config.toml
n_layer = 21
d_model = 448
n_head = 10
n_kv_head = 10
head_dim = 64
d_mlp = 1792
vocab_size = 32768
activation = "silu"
norm = "layernorm"
norm_place = "pre"
norm_eps = 1e-05
positions = "rope"
rope_base = 10000.0
rope_fraction = 0.5
qk_norm = false
attn_scale = 0.125
bias = "none"
tie_embeddings = false
parallel_block = true
init = "normal"
init_std_qkv = 0.0214
init_std_o = 0.0179
init_std_up = 0.0214
init_std_down = 0.0
optimizer = "muon"
lr = 0.00902
lr_mult_down = 1.5
beta1 = 0.95
lr_head = 0.00466
grad_clip = 2.0
warmup_steps = 200
schedule = "wsd"
decay_fraction = 1.0
decay_shape = "linear"
final_lr_fraction = 0.0
batch_tokens = 131072
seq_len = 2048
doc_mask = true
train_tokens = 806400000
steps = 6153
dataset = "wikipedia_en"
Each number is 128 + 32 x the weight over its row's rms, rounded and kept within 0 to 255. Layers, rows and columns count from 0. Numbers have three digits each. The size before them is the row's rms in percent of the matrix's.

# q: layer 5 attention query, 640x448, rms 0.0572, rows 0-115, columns 256-287
# k: layer 5 attention key, 640x448, rms 0.0582, rows 0-115, columns 256-287
# v: layer 5 attention value, 640x448, rms 0.0532, rows 0-63, columns 256-287
# o: layer 5 attention output (transposed), 640x448, rms 0.0344, rows 0-63, columns 256-287
q0 098:099092161048205128121066147094104201129110178171112115149138157085201116096173143115136129152086
k0 095:106114150111100147149207138144105094172104118114107104123079117152126128153054130148131200122072
q1 104:080089117117114164140105195073162140111145081129057135114167175099163117142104127160155087118171
k1 102:143151120087125101110144188148092160099142163085143106127071144097150054201128125119146121132092
q2 094:142128188118139071116121110121117115124163070109103116148078124140176157096121168065082133133103
k2 100:072078152155128137168141105159175160145069159122117205085119155169097120159111088091137094131133
q3 098:124113084092109115088014163090066176125155103097139147160172080123197164146105128103131135191091
k3 097:146117135097178123100133130209155092105071124146079108165125119110177134150098146159125171099111
q4 088:119119135106121104121088162137152180097108130111073098169141146139149087204130157169120152131093
k4 092:171130132121160183125140162142132123117120094161164120122105108110183178056093143137125132101132
q5 090:175132034191120156123202109140124142099121198145111176094144117149119108122145147162120170090165
k5 101:108159183175094071183103140099072112110121110115167116107138120150069164092114133066122089136112
q6 092:180132108138117124143164145164133138171158144128161100107051123122111168079176142089155121101143
k6 094:093146094163121079137087080103124135161149100142120152138184105133146132182114121081130182176150
q7 091:075151125122154092106067139085108148133153091098141114172121181128122122136114171084110144142083
k7 104:149063180129043181113094102152091163167178145150085077106133094157190150118123121164119133148199
q8 104:100066091140142119122129134120140092173168119114155173170088136136155069144119077159112091115124
k8 102:124100110098085122061109124108127128143082132179135125114121094101135158095157100183120127169094
q9 102:184146110162118185133189140133132148126136163168105163097085082169127103134101127171131157125155
k9 100:148158102150118144126099081173160122137184066132175156164162118098131198114115158089181134136137
q10 094:129139172143141142146162121154088177155134127213131157118153139107115073100203064130090119063158
k10 106:113152103069124137096204108066104111115154144159143088201197137176114107136114150157156116126142
q11 102:206103104112072125147148129191134085100112183122161142080134109099133151128174138091144148149117
k11 101:110111198085166094147121209090069083161083163086094139143162114107117112092094154141119122103143
q12 095:114161114170052222180102118128158140100151120135190102183135156099095099102091068134148120143073
k12 104:126142124117160089156153111130105086101123146121110148133149119153136142127111159080116088120075
q13 098:130134077107092182090176100168088217102105173133061184095158073153185104194145140156137157126099
k13 099:096115158144107136122165160135151142096177091078123145146116174123076143171149100151154141170105
q14 106:138172112157131101109108170164111136132068106128168114104122110162102127085123141070140078132108
k14 110:130082115116126189149119162112081124125128092125165091153099204149132134139177032096097106117178
q15 110:085117137120099137154077195134152147143145080109154156107107078171092142150105095099170112155079
k15 116:067158098182176075094071188122126097150116125159160159128089146121160145121153182034130093100172
q16 111:135127128089102115121164137099151163137120093133082139124153120076083129166131114146200193155117
k16 112:149179112119077141151134163124129134128095139107133185143141123144138125148142102170142119101172
q17 106:149089176070053154126132132124121184120182100122118156110169167093111140096127139131111119175184
k17 116:132155108167136141161122158145154108115228118075141183144128136201116105120150166129132174199106
q18 102:149124066143158136153116136116141124116083201144169097147129124095106117121120115110160109113126
k18 107:127178158170201055131143065134141104153138097116146148141048126150144094122131183036123108139112
q19 108:186121156151076131103149074115135131093104248101111145113117146102122105152156078125154136154058
k19 113:154165222137116174076146145099194166086138104152091184084144124062146137144119147110157117098135
q20 106:121199077124119194163117140149121098126134098138142146160142126115146110138070162118129133093129
k20 111:140091126116117143111185129133085077164102181162139116123151115093113100125139158150128173167127
q21 110:070171049101106147107148130140080074123133112140161144158140143123098225113080140146102161135153
k21 110:078081158134094128190202096128139092201102145114105172094111172110115134146060072110165158111142
q22 106:168172085161148134106210069175136117110121144132108097163140069088090123132171107178120108155118
k22 107:165135120074149137141127152160134124180112133123119074107089084082126175173118155164082109146152
q23 106:206079125117162168116171095145117090112116042093103086145088116141085160135131103090088136184139
k23 117:168091174109078166128142169089168095173114117100157088129149071072072147119177111082124143128123
q24 115:087135102155161063136104114154117117155100128144117190111185130090122096165091127149074143144137
k24 116:111145117103097175154126089203117143158108153144072125155084165097091165083106172128086201068154
q25 115:143095168107186143072125168210105210126113184150118140135132118138109095151134097136095070161142
k25 117:194164130123119144090156108144130130102130168148076100137178109154048149138161116096128081115175
q26 113:124138106154137128116113063127082130158114131095109193139114141127170078169165124096106173126127
k26 116:109114115149190112100102126116121097143134150107084181174124151191113087136099145177099126136167
q27 116:060119092144111139105156144127107168147118140095108143083058149126127152106172097117147130117150
k27 121:131114095088116128108117073153135138135136149129094131121105128136139157139142091138133112101110
q28 117:186156139115137127171138139166149104104113158140137074114080158153105156152136129111141074113135
k28 113:112071127128101126090072104206177210175118123146146054062157115178150141169095173179122113081068
q29 119:082143149112140149136163172115100086151046126059167116085154088137114225107178106124184095164139
k29 115:067089150106115121149167124149106200134149149096132149081163169090149149135168188117105059119157
q30 115:095105154179155099110085133117151163117092107145151118153133168131137119148132122135157167120152
k30 110:132110118116093142096160126129086173099144096122122078156146117133146092157090165166179136109140
q31 114:155094158092150138101190136138151130134155163198121113115068141150128105155173108147146135065143
k31 112:078098127108118077117116206113178134104137143167158147196074182091101113154068112151069136160120
q32 119:085132087156146104202117086117131080144157110133118141127149122126132145159112155126122092071135
k32 117:116134130134113222217132094158139108171136153062146193178141137083096156099121038116158130171135
q33 116:124172124052087116126114092189171144108084140104116139109179105147150147118132167125102077143113
k33 115:134117166136123110078155176101193119140121081160075098102150083166143104082199128133055078153064
q34 117:118190156168132128141123135125115146116128077182147158129068187066092148089116104150089108127083
k34 115:136159121103153155166131142095138107109149050113098153098158118102195133199158111085143109191116
q35 116:097113149132155118122154152071135077180079130125134104105163139146133060114121161123186132151091
k35 114:137130203117165114195136121164113140103180126123139161133159118150132135078099081066154136127146
q36 120:114199145125150223145117127171128169165152096112089107151114108126125187123119090168076135123148
k36 116:069170123122083143109154077178094167162130103118161131169184179127129205052104115128103073164126
q37 119:139058102141116119043124183126120120118097139144104229121111112126162124150118132123151106141115
k37 118:156132114100091152115105143117099153077130122147102152108126155090165131133112144114136188110178
q38 112:128082068136126200151096124102124098085180101151141161169169162076190156120072131161116113212097
k38 110:181076133159195135139106114144135150125195178139097098114154117138158134136101052108105092150091
q39 121:138135169049127114149174117066133142094145196130126087086143170065087135141125123135153107109152
k39 114:102084143139123107100176131149096042149123131178161073102102103164121069162145167146092172093137
q40 122:173159174145104183151120108082120097143046120177173161142100110164104173147121094158124135123115
k40 117:128142072156158108143056134084126177104153121181084108106119162140121117189037089137173093177122
q41 114:220125181120101033166132123102133126146104103081151124141131112108088111107149083134124100149115
k41 113:184141135129098133101153095162129127190143108116105087121102143066089123131106108103105124167106
q42 117:159125157132132161077099167104155137098192133156074187086163109138148118139105111126106105077134
k42 117:144182098125135149148096145096156132184084115111125154093125128133105087131144136144150104158149
q43 119:125133173132150129098123115180124110087117153141137180115114057168179110169188059197186103108150
k43 118:082129093058152054109072111103134131120152098179132158109140166127129137115170162180157098132147
q44 114:173145167082162117149148104184078069120148143099134103097131148140127137128158179180165117209143
k44 116:103159144156100103158117157110152132100078118097089104157161125169108119106118147125098178143112
q45 114:187109135082147099149156088159148047116117113146128123116109130076088191155066100165160126170150
k45 115:157081141100166180116148125111111103108108137150131091088084172109118147113088113101151144109148
q46 117:097106101115114125121137120094133142123167133067138114121085109143168160160098148101139122106160
k46 111:124088134125071127163155162130106105080194143156102134134090128102071129187145069164144058147180
q47 117:130132092086158163077125119166154067164155163093121169156158175083093075196152026133111108115097
k47 114:113116144107053078172081076121131154122131135075141145092182132168144040167142152083097066127090
q48 113:138088157115195129111143176158125177111107136143193136134159104173142140205128109075119076101132
k48 112:144136109165142108133153092141119132084122164136126156179108082171067133132140131117137156062119
q49 120:115127155133171150102078121070129124126114138104201078109153077116163116133109128142125151103171
k49 118:104089116151159132161139105166158100108174123133116117097128169133141113086129136187148072164120
q50 119:160077186107098055114079146166127125171072121134190095139058118162171144146075086148140050096093
k50 114:090113136162107124120106095129096144110085084137123155121165137165137157133116143178117158118131
q51 114:064098061203139111094123147165147138130106184077142165159076130161110126158179144114114100121109
k51 113:140104110121098098156115123108126099139195165165118117165080110156123126137084125141110151128130
q52 117:106117170156126144116157105103160108132084158255148140103131124160155139116151123099101151126099
k52 121:098121094106185123108164140014075145107165144138097172139130161169092132099127144168087100117138
q53 122:179186138157140130163101054137211124068098166116101089078150096128100124136121122178141120124141
k53 117:178142052116142111179141153084186117132078157091084103204102064115098092161083140080129124129150
q54 119:116105050119189114180113126090074131159140126156099109113170147138111106169141164140107072168143
k54 115:118124133162146156165101157115113182128112143054176062130108152153076139058126140097101078102172
q55 118:105121084164105090123106137111130150077068137147116093115154096098097087213092143181159154113182
k55 114:108137104170121155167115137106170122110078153143184140175147149119129125112099215122085083087119
q56 121:097115157138148104154194122148105148086088153150094128094154118081065151143124119195075121143100
k56 119:117129109101115140128175081132138147152124170149102144096088088151134150128135138061137074153148
q57 115:118113160133162113154151119092109036149117100120134085135117165089160119142086136081135107137153
k57 115:105130091149137082108173109116116131108133120159131085145096106109106168076164143167114116169072
q58 116:149063083130097098089115089153118086086103121143097109102103161090081123128112184155152093139143
k58 112:108118158058129177187090124120178126178147122103116105103185181142152160154124115115112130099163
q59 111:167115171056069121140102128150158143130112124185143142129114146135138131141121113181140131094103
k59 110:113139091098136025109097125158136047088098095180129152093128135136129102187110151185095052086139
q60 118:093105104132181116127151113109084070131177111059131140147135146139104078107158157136103161114116
k60 117:116136135082155156106131113081213129117123074166171106155136137143134077152125176092152121076136
q61 121:164084106117080125088143111102153159140139129149130094129130112056142169114100113158087107149144
k61 124:110119132170135189103188090093177125147135087123211118129177133121145165136115111176149086129144
q62 120:065153167141109142180145074132130105121105125100141098074144130172139129105144126197099119151144
k62 119:118120107114154109117104163121144156124097122093155121144095160119133110124092153148158094143124
q63 112:149117112152156066064106149109155143087078144137158129169121154180118103115133153081102112106173
k63 110:146177123103146084119120104152171162163118134110199172118099088151122104189150098089087159111123
v0 112:137058099123160105174081172152135185145118119089068113093165096124167052142148112086134162107089
o0 109:078154128188117076135083102102128105155181145135105166134159178066085109174113133145112134101075
v1 115:142142176157134074139128070131054130074104141117074145103167166152133054127198118123116133084136
o1 109:133106103128130132069198090158108154090122118133162084143058109084111115129110120181120132168106
v2 106:152096181187108135135115126085105124123139160134134107109146138144161118096193150137105115106171
o2 107:142064138108142086135114109110167132096136083111158124127141124132107160137138114106154121199155
v3 111:148081184110131124144102134067172147121168194120138157118184131153131108131088077105117102086082
o3 107:138119084192137160126099125133120128145103143153154118155057094115168154132179155182137120135154
v4 106:230122149085139159133133099125095099094123131129141111098091132109139164153159100114095095066130
o4 104:111150067105069114143093139087083076174125106066217125145087153062084087185104145095119107166115
v5 107:109129069179152110124102118166196166086137107141110129176133063126121176119090104191141170166164
o5 107:131156162155111088108067063138182164166126147144138169108143124151098125120201132116126073097142
v6 113:108160138080139048165105138143143147167180114153172132120142181150116133116084130169096120168134
o6 107:165133061156087108118095134125182105185146156110102186082069088113195126151086111173067123086120
v7 104:058182154134104166112134207151142153079115084139101106076151130162112096152136147124136108166122
o7 102:149123109120102139188169130147220127171129124109073187179099154139133185139108105081080076125150
v8 110:171138143092105185103093153137092134120129120168143080126072144074076134135153086100191137191149
o8 107:126073146134152118105159171103201154186097104121128076102203086133081173085123107146157150177112
v9 108:102138129140139079121091143190083134110120054133112114094077092155119092107147089115040079071109
o9 107:107112150098141094100147070155165133214173193127138086155136093155147175134110203138090117126133
v10 113:133135102131139163161151138139179109086202163138096136154124124119103118192125146058118118087056
o10 111:133163142148118132086204177166151114163096098092134168125093089176195131165078117058100140166080
v11 112:094094170129099165142159101136101118132122138154084065124098169089140119081147135144132149107134
o11 109:166145153130155118133140122110086164180124157105130117144108122128083155146140138070167124072127
v12 115:115106136124117159199111134139133114089160121163139153084176085109082165167125133117107157155118
o12 112:113123101102131160089092134133127080115104154187129068173121201109162148114169131150142107165139
v13 111:158110130108140112088179196182113124117127148188167172132112073103130163162123070156138175160121
o13 116:121120137096142054155122156122096108160125114155127090144115142142133151155133139110113127170102
v14 115:188125136140090160117076187114101126140125128125157154132148147121112106188199103148125140158133
o14 109:179090138134135125128179106100146161154070096116121165170149109050170159133128133132123112116115
v15 120:089095117163126134106177091123197097113127140097142054142041102140137124077107182152143113028151
o15 112:174108139122183088087121160127155135183163089056154084103172144125148201141123111097139150167166
v16 113:152163100120116152117111158118178116103135136118135120184137069104207130137158167131178073122106
o16 113:114126163097109103096122142108164196101123144115071164125113227127090148160115146124134167125110
v17 115:107160145130129084120164109155144097112153086063121141121161175153112167168128120147107085108137
o17 116:097148082126109125171178174170136104109149104159064119094121167117197145074135103072082125090119
v18 113:091165111114165063136135084147087109126093156111141124153073145169079166119123113145137091189148
o18 110:129139126099144159090125120140196092096130139198108102163138096130148105087132146125097106101116
v19 111:171141196074201101089160134073167098129131127127119135117138125122117111197072129095092139095088
o19 109:093129184134133130124092162145112189172121076139145128167097119144151101115166139166085114129165
v20 108:121174162159180136168124124096148066115102138129100107094150102114109128055126166107136094158150
o20 108:144060084099151092100191128118163123120126095133090125060160074091115150107139050138099082127168
v21 112:086166139106064091096047143149128157160182115152083088151074096114122108187177134102122157095117
o21 114:121138159116146188114189040108095134114110108189130130137105109126130106109137092098102103158145
v22 107:178147140125139138140084147061132046029088138139087115118110095151130137121142156138183107145150
o22 105:086103183175147130124110159141120156120133104161153147172076078129131088111136095154146145157095
v23 111:092094127146159156137134149155090187138062138113164102181171145115101106187066069126186141151109
o23 107:115078141131138089162087131110136134163192157134110131093127185110115099120120164145142171122077
v24 118:162111122119126091138107056094122135133194134079101120195139145163128147126125119180121115141133
o24 113:088174174158189157114098144132163178100121174099122089084162130072082073142133154092143148156105
v25 116:082170106114104054121152123157189138146127106149119069134147075099110108126170152126116164121101
o25 112:125082063137123131118196131158098138116108152154132172095126117108146106161139152145145166115079
v26 111:141133101086152115108160083163188055155166088096193155166132160134132190113071205142184164145167
o26 109:097129153107098133116146166072108174101102189146149124102145146098131143159139180105129117116090
v27 106:157123087156126178116166109119101133113168116138151103068109097091079142135146115142158191168162
o27 109:177137091160121142077137170158091155099099161135175156159131117140109096147150077151190070159094
v28 109:115104156144134139123126164137135187119128128120148138152149113106093151124119107130148121125107
o28 107:131131175084055119149117207076169086112149140179099124144142132127127187128129179168152090143200
v29 105:097171101124118128150103085077110134110139131125191137151121136182159092085113133161109042071161
o29 104:112121088157097105139158127152144144140175135134138073177110081157138113158104126166097153094095
v30 114:151120128169198149088090058116099102109161113060108125159119147088123126108083107098090129162063
o30 111:144144077175174165143134118103087189103162091120124193113107150096141077132184190217141140114081
v31 103:152110136110133123151178120166141146041149122093112212066100166183144131186115153094121133179141
o31 107:154142142152145178097086138124156156080120123178152181186076156144129134067124114136081098173130
v32 109:082135142115098176082126133085156081171096109132111145091124150107115159111163139087164145122110
o32 105:166093137128149061133151175148101132144138129133062137165173124120153210090116141080131098150118
v33 115:084171147192062092159151177160116093100100174109118120134144112082142123160112146124120112093124
o33 115:161110124132131215166129089112180150128128138143143168077186145118158099120136136157145149093109
v34 108:134126155167133141079123170127165118150101128121102092052085129109076114173100097112129139140066
o34 110:207105159066176080104088156176153126107155145169091136064181113166148106108143140092157149074073
v35 110:137100152109083160122141124146100159138209151067174136137145133150152108142111139128108172122141
o35 111:126173126123159121118152107116138148136097180116146103162094198116142171180080126150123185107140
v36 114:121102113121093166052127148152103093134104106110075120096152174134069142151136122136162130111131
o36 111:047093095139157109170106133144132138098147055104115111095133100146094158093152130163135170111104
v37 108:170147133147116156124123103064142104126154120135142120151137096175118106128113115108150137126113
o37 106:161119172187146084142122094140155160127100112135110156193077120153192180094125082121077174083112
v38 109:140123202121168161166100085149090130169165120121140136128142115058197149122125167129107090154084
o38 110:089132115115131119070150186160143157074103217087066115080090135133093139117140106189132110098152
v39 110:122069136124181126127185085176163118113092163164077094124118128179153152070116118124099118150058
o39 106:057118043089148151134066120115075118095152143179134113145169143116098195096118116124119198111143
v40 106:120101135152159087159133098163153132158131140102111123130144171147107165167143152119149075079129
o40 105:093087113157179123156109144146120068093138074104188127093159091132095149091204116091122126105135
v41 112:129114101058113163157135169174135150094133125120105166136121208141113117082109094086164171142077
o41 109:147120139168106168094112109122146124123117172095129096186105099145094142147107146154171148057155
v42 108:123148106089106085162154132141131115105150120108149111146141085085164148129121177160133161091081
o42 106:108134115128154140126093107133090096108110101163173094074110114164121095129198144174093137078161
v43 113:103103132149181119169141112062083200131137110128134187154093118085138090116098175115145161129086
o43 107:161121168167174163124117140125155165151130112158125151166140136072138142169126134111143144111147
v44 114:133105154104163126108147136110152117153121126146102095172148139136121128114133152176146106137095
o44 105:103202117154116092142133109123090140133114233127113112149118130126120143154181094129114104118123
v45 110:137062137114131108124100128146064162130120105141176112089120190115123081189185094114131138088156
o45 103:152152149094146163142127123105155081125095162184166129177091076171125145101088134190130131106137
v46 115:146104123124128141085119095078151121162153148115117061180136130083134186085109092105102113171140
o46 112:106102139135156162157119083139151102151104104187106143130150148154141115190132136155079193099165
v47 113:113035104084126192158124135142162127188099092136174141152135141177158090130110142104177121120246
o47 112:137118126141109093125067157158177156072124165072115066096191176164104113151153153123136125112175
v48 110:114171124125118123136126159104196090103137128128130081156129151045160100109182133143105105137137
o48 105:136105107125155154148135133127158126133123096077181144141123086134142130115118150110131159096158
v49 110:140121105099168160106164103143074136135100152081091114108091159136136185159075109080152125178116
o49 108:135173103153047079162094157168102116106154083141126111145110054126140135143110125156153138143160
v50 114:143093092148146143165078129123085068149095133112107198089159108133156067098122144091158136175213
o50 117:169143136143079107149116116140122152127175170062117047117095139092116138116109145136143171123131
v51 108:113094169051134166146148127110126110130047123158119139160189078104146124123121127122128123087138
o51 105:143120091092111122074110091172095106080106101127168126128160100237159138170127089170130225105073
v52 113:128133108132134174089140115112157140168115132133110128104159175155074116124139163068130114097136
o52 114:156161168136156120095093152142183176058116158114159081106074124152158175192115155133163168113137
v53 109:132156139126127085089047059178116160115111092101147132136123119175125110130155042108040210047152
o53 109:141097174065144123180082154127123123143146090139074105144023159150184097155135117164104103092135
v54 107:110133095121117111108142117171098110132111157089107140118148094174103086046116115134128130070129
o54 105:141161161110190138111090081096161131097063154097175094136116128094161163095185186136097161105063
v55 108:136113196147157119146146145141130156194152162172147073139096092126110114102091109128099114101129
o55 104:108134057211082148158093100102182081081154116118115118155146132124117075159129111110087120148140
v56 109:171141179130086149185099122162117151113111116143146153141122188125108135064144077142158118169103
o56 106:093188077064112204099149142082101133151154121100053168107097111113136126109153132190134106107154
v57 111:185127132103127175137172063122115105126071143183130158105087145132136134119130104197109181090162
o57 102:072089156097102132123136140147144180116129093091214109139094183084123141064106102146135151129127
v58 112:115154143124122085129169096100125135070170092097099135101156188119147118086130126146147124099136
o58 110:103127128120085137090132178145093139165123182128104134158141108119117113094138154096169150119118
v59 111:189181150123113130116067147177155057142157126138068156077109114076103187080095129139117114149183
o59 106:076138107116122110134045071126102125135084148161110083127136101134122114085150093070162105056125
v60 109:151108116073088023168179124107152141083121113124124131158139137068169155119126190109144103157140
o60 106:117148182120105145109137073123104073171157125114178133092129067098095153091085051120129142103087
v61 114:135107163142084114118126133111112159156138137161105121140127094056126120133145091102172106096027
o61 114:121080082156122191175113182094165041157126123122088138109115153072102175035092163093161095092132
v62 121:057108133170191138107099138136196138190142155077139107127140175074158132114090169078116131165108
o62 117:041077099141168167105147148181122088102131100143073165153170131150084110152160140177089129108092
v63 106:161092130145108086081095159140180101136117176181137087140171176124151086119119087136153122146112
o63 103:080124089126132177195117123127143108174132113107168123156130120096115137133133171149119137111128
q64 117:135159133096161183079129128126106093146174115152184152118121154116131125084088134119160085080180
k64 087:092090119142107108113135136108147157130125158172171166138137131114155142145120040070148070114188
q65 078:147108118137083079145167111135158128067077140160147116098115136165104163100151134142115169176098
k65 075:111145120083103115084121148151157100144168163143176136088137152151152159123069161087149168101144
q66 080:098170077136128062141135128095162153074151076133136117150126149093122177102141175130163154102106
k66 091:174101119064101078095151084113132160191136118129135123088075110108190162173120105130102106185120
q67 089:097143091111188168101110203137113092160116134107085075160182145151102071139166121074157093079142
k67 088:097153114172092141119094143175147070196112097134115144163150177086133142119137055100133134072122
q68 068:119129116210134144069085128118130142165147138096160115152087137172104140105085090073154106115134
k68 083:097089096088137135077145168091122182096151168190109130087122102181138109148155161127133114113124
q69 078:153145164153163093128133141151162155096082105116103087122151118164106168101127111169040125170150
k69 078:131133085155152151136092095087114151155122118116113064143069188099204120163172198101094159147083
q70 080:161117146111115099130141100128099128150089199168150214105074145120099174124152050208149161186149
k70 082:141127077127106136134108120179132159105193160186168179151149103115079093087186139178114100131143
q71 075:081156143103151171087165151138148105131091139145032101144106123151172054137139037123144125122139
k71 086:098126082171091120163101177136099107122070105193145121149116103120102200110117156132076177138127
q72 079:168144135169106088147138073160129058114080153124110101163046108070079130134102117209109136170104
k72 087:150149129143129151070127142104123139081063126136100050162141097112086066097126054108121130089082
q73 078:150086116170149116096223086140139122138032140180121095138129052149136075122151120078128118093068
k73 079:128140138149151088107117175134094173190128170137148103165151112106069133130105082160132108197157
q74 082:198104131089066101140077127075126136147101176097111138157081127160091128143129143103164068162128
k74 088:165058119141186082162120043077093135080157137172157078142123131106134165086104162072086118115138
q75 090:057178100151108159112128150114183128172097124127126091124190148146107131124137152086102169108125
k75 086:179175180172130193133132097078128119121089102112207104125089167169162118125125156074120085136086
q76 084:093163086136135113135135080146144167203134097075150117150088159164138155144086090110110117107135
k76 087:121115104104110084124156174098111134170155159139123132145204152144085117083139099060083114114165
q77 088:169165073108133183119114115170099108180150147123131191078144119105150144179120115137082073130104
k77 090:100098114149091118179132166120120131132074201213136076114144143170144157168123181141153077140089
q78 086:175104104086070113122181124129155120172194208141138147170098115116156113096118170151171157164153
k78 093:122124113124096104065106161125121136129136178176088150167109119198174131131101151169129122065101
q79 091:140144126112109127143070098027155111103133100085177066125120103146200141183135127080185109128163
k79 093:204137137137200126111114140127085124113148098089118174172167134148169128155105134073095113173147
q80 090:177087143054101141116127167112167144161084140127121082160110119094157111075145133168094094137093
k80 091:122176179177177084151143106125117103094129146116112149081139100143168118094158125147145140151126
q81 085:189119067171155152092126146079127151112108144140141147111126159124150099157131113085127103074146
k81 091:081101107126100087097123152155103127129129114140147148140103072140111135149123097078076165135090
q82 085:160050150183126104135115163138095122089138160140150131127150149174082128131091129179101131093055
k82 089:129122063103168106162133114087113143135090160064127109119106113141094162125179137163098054194129
q83 090:122071182145099123185166132114083128080098209153164156156156138138163144126149138143132120129193
k83 084:121133125074170108134211121137161110141138097063084106212135112125091130129116122080086186134096
q84 089:143128107164077074120102127172162114118169133099130136081146161128102133114121134099123106100119
k84 088:124175114114110103126188140158076122129081112124120130127186137152131098110156103070103170091100
q85 093:098157117112111138134138099161071146143116132135131169145156093093073120176144149163130140110155
k85 096:108098167155104170101145168124080137141119115125108123105089174117149184136146125175129095154113
q86 080:128084142138131101114129149125130109161144101158112107122134142147132088104185160113061079102122
k86 091:131080089158137127105179096103088143061119090088083105152103128115153119150166145143203104211120
q87 078:167167169153111109112190075138159154115137122135177108110079099139171101085148111160123106154107
k87 088:148108155114185167170187109081142135128132118079085171088148070152145121155150151142169110111135
q88 091:132068161131158154087119136134094143173101119134090134108157143139083184150116116140124133150143
k88 094:160136159105113154072143140143120122136146142089062124123056126142139079172143168150119132106161
q89 092:148089153144097087144164051116146136133121178168139105051103121138149138144147176149074185149113
k89 092:081131148191098114203121141157148088123107139156142148132129155113120106144090105071163046149081
q90 089:122127112155055126145067128127167092140111098108147140133132135131179107067104124141140096166126
k90 089:161085152150127123192129105105166135088143203103184153106163065133105076170155127126087167151106
q91 096:165154122125113105179140177120193071140155137120065147119148129136084119145115097144094168157145
k91 091:090143132104129118110147099109168136168092120103203158145112140088148109158137118137112151130121
q92 092:126118155113162132147163192190129100141122110103136145142126115117086139047163065115131149142097
k92 096:134114159114124174088112137137120163081074146126171177194137143127082116130114170155119139131117
q93 093:119145127191117194131108185119103100061159173083080086125110126184170144167104142128043128143115
k93 092:110160160067145125212084112144125124073081112139130132124141098096138180106112091131099085171121
q94 092:089201126119132130127097133128135069119061185136105100116100144164095144165203111143141160146066
k94 087:118077096189155119123166149172137151087162084119129148126125171121114100109135120126141189113091
q95 097:080160132117154140156082114173175142118129089169057126161123108117124104160103077110155113079059
k95 092:172108096116118159103143121103136082115122145070168145147118143104145120102186089114106081133153
q96 087:120119083053116144143132118183157139066105192114138120122080149155060110175100155105131147105061
k96 090:118119121151100106145163147086109159109086071078168114173128150150167141173093106176152110187154
q97 093:107127092124125151118034106131138117130126112189163139040129124120080125127095190056150105158098
k97 088:084116151111185138046087141159117124113146151123119147168156137128131095117155133142145152093080
q98 093:123102199112108135124125147082133129152159125109137114102161099067091227138128107174076122102138
k98 094:106123154072162160106120105102114141143098174111064098141045165173104115121142145153154168151138
q99 096:168104106133109145140148127119095153089116163073122094162182094127181106124122148173082136139102
k99 091:136216133087134050131115115150107151167103164165108136131213131144150155088129069076153147071165
q100 088:107094127129189136137162098181128154064188169188116091128135077110179155123131145103154182189125
k100 093:134150103075136146145078140087162160159147100158102158127147171166116089138092072167116150097115
q101 093:174130165132160156145097099174091158077195150154123168155103170125152142143110133149097139089116
k101 093:083146178108154095079150105124149132061122130121139053139137120126115182149102171108187149095119
q102 095:100140164129140113120079097130117127135126133141159035114118123158110093129104093104107142140043
k102 086:120156111177182118134134135119142174189101094143149084148125142160150128042130146103076144105102
q103 098:082077095114155119155111167128083142171145099148159121095132114110104155110131157166198133159128
k103 090:121158058071095140100115094091123122128123140147185133128089121091167138140090153113120082134177
q104 094:146131123166082150089098160178110181109118081111126153176117125127150083116131167147087154099165
k104 094:119129137121122122126157073117149130148110080106088166137090049117160193162172093134144088172111
q105 092:128121161134190131150154088118092140086123110154149117150130116040137152126138156169137149156141
k105 091:123103150140117143182151169128092161106167117161140146152172144181162115107106083140123077120136
q106 099:105126154167132129132176082063113131138172063147143168192141120172142151148089138107135108118102
k106 094:066130110096129141068174116167131162086114131177200143122113096099188126152099130121141133093159
q107 096:091096151104156084123108081160150119123129173172146106122144050111119137103132155133090133137091
k107 094:092118128117126189132147151093158127131137121123110110150135103087122155106134146172154090183140
q108 093:211144194108124093090106148163127145117118099099096143161126102112088123160111123107143145107163
k108 093:196107150168139038176185123129105121100102123140145138069063136089104078126097157157121119175114
q109 098:130139190134127208130091146221167070161206183077145154134120161134100113172127113133122153104186
k109 095:176149150172057159137172139087125163130147151150119166077125089147123126136094146097120108129080
q110 095:128126121079140071157146088088141130143141113122172135164109140109181140100090129135155124155085
k110 092:135171194117142108088078115147092140153158095140197111130152248123189168164193090111139072134162
q111 090:080176087111076125139060147127076102124113167172118126138086076107182131148139129109151134142166
k111 088:152152103123149116143064126103189129082117190132104067135061120056063109092085040119126127155145
q112 094:144105098157161166163130116128086156140113128144184074136175160115075130171097105164161147154157
k112 092:133130122069195113089165092116117113123122075102136126134135138120159080110090117093133137123100
q113 090:051153099154184130176100083096137090102162113079112092078097106064151085115145108114116078186129
k113 092:088165111135137142099131190157122134129135111177095104122131146133165218127023147115106167132128
q114 094:089123141188168169145131112146127123091151113113173173127136159110102070159133122132152065157129
k114 093:113160094111155087135130075125090131126119080065123107140123093111163100156127127149136162166099
q115 095:123192153130178151123119124132101115125127139118106120154117122127128144144106124200147121140170
k115 091:131073116122109090116157135139130127147124129131159107118158122166100130139123171164113146124126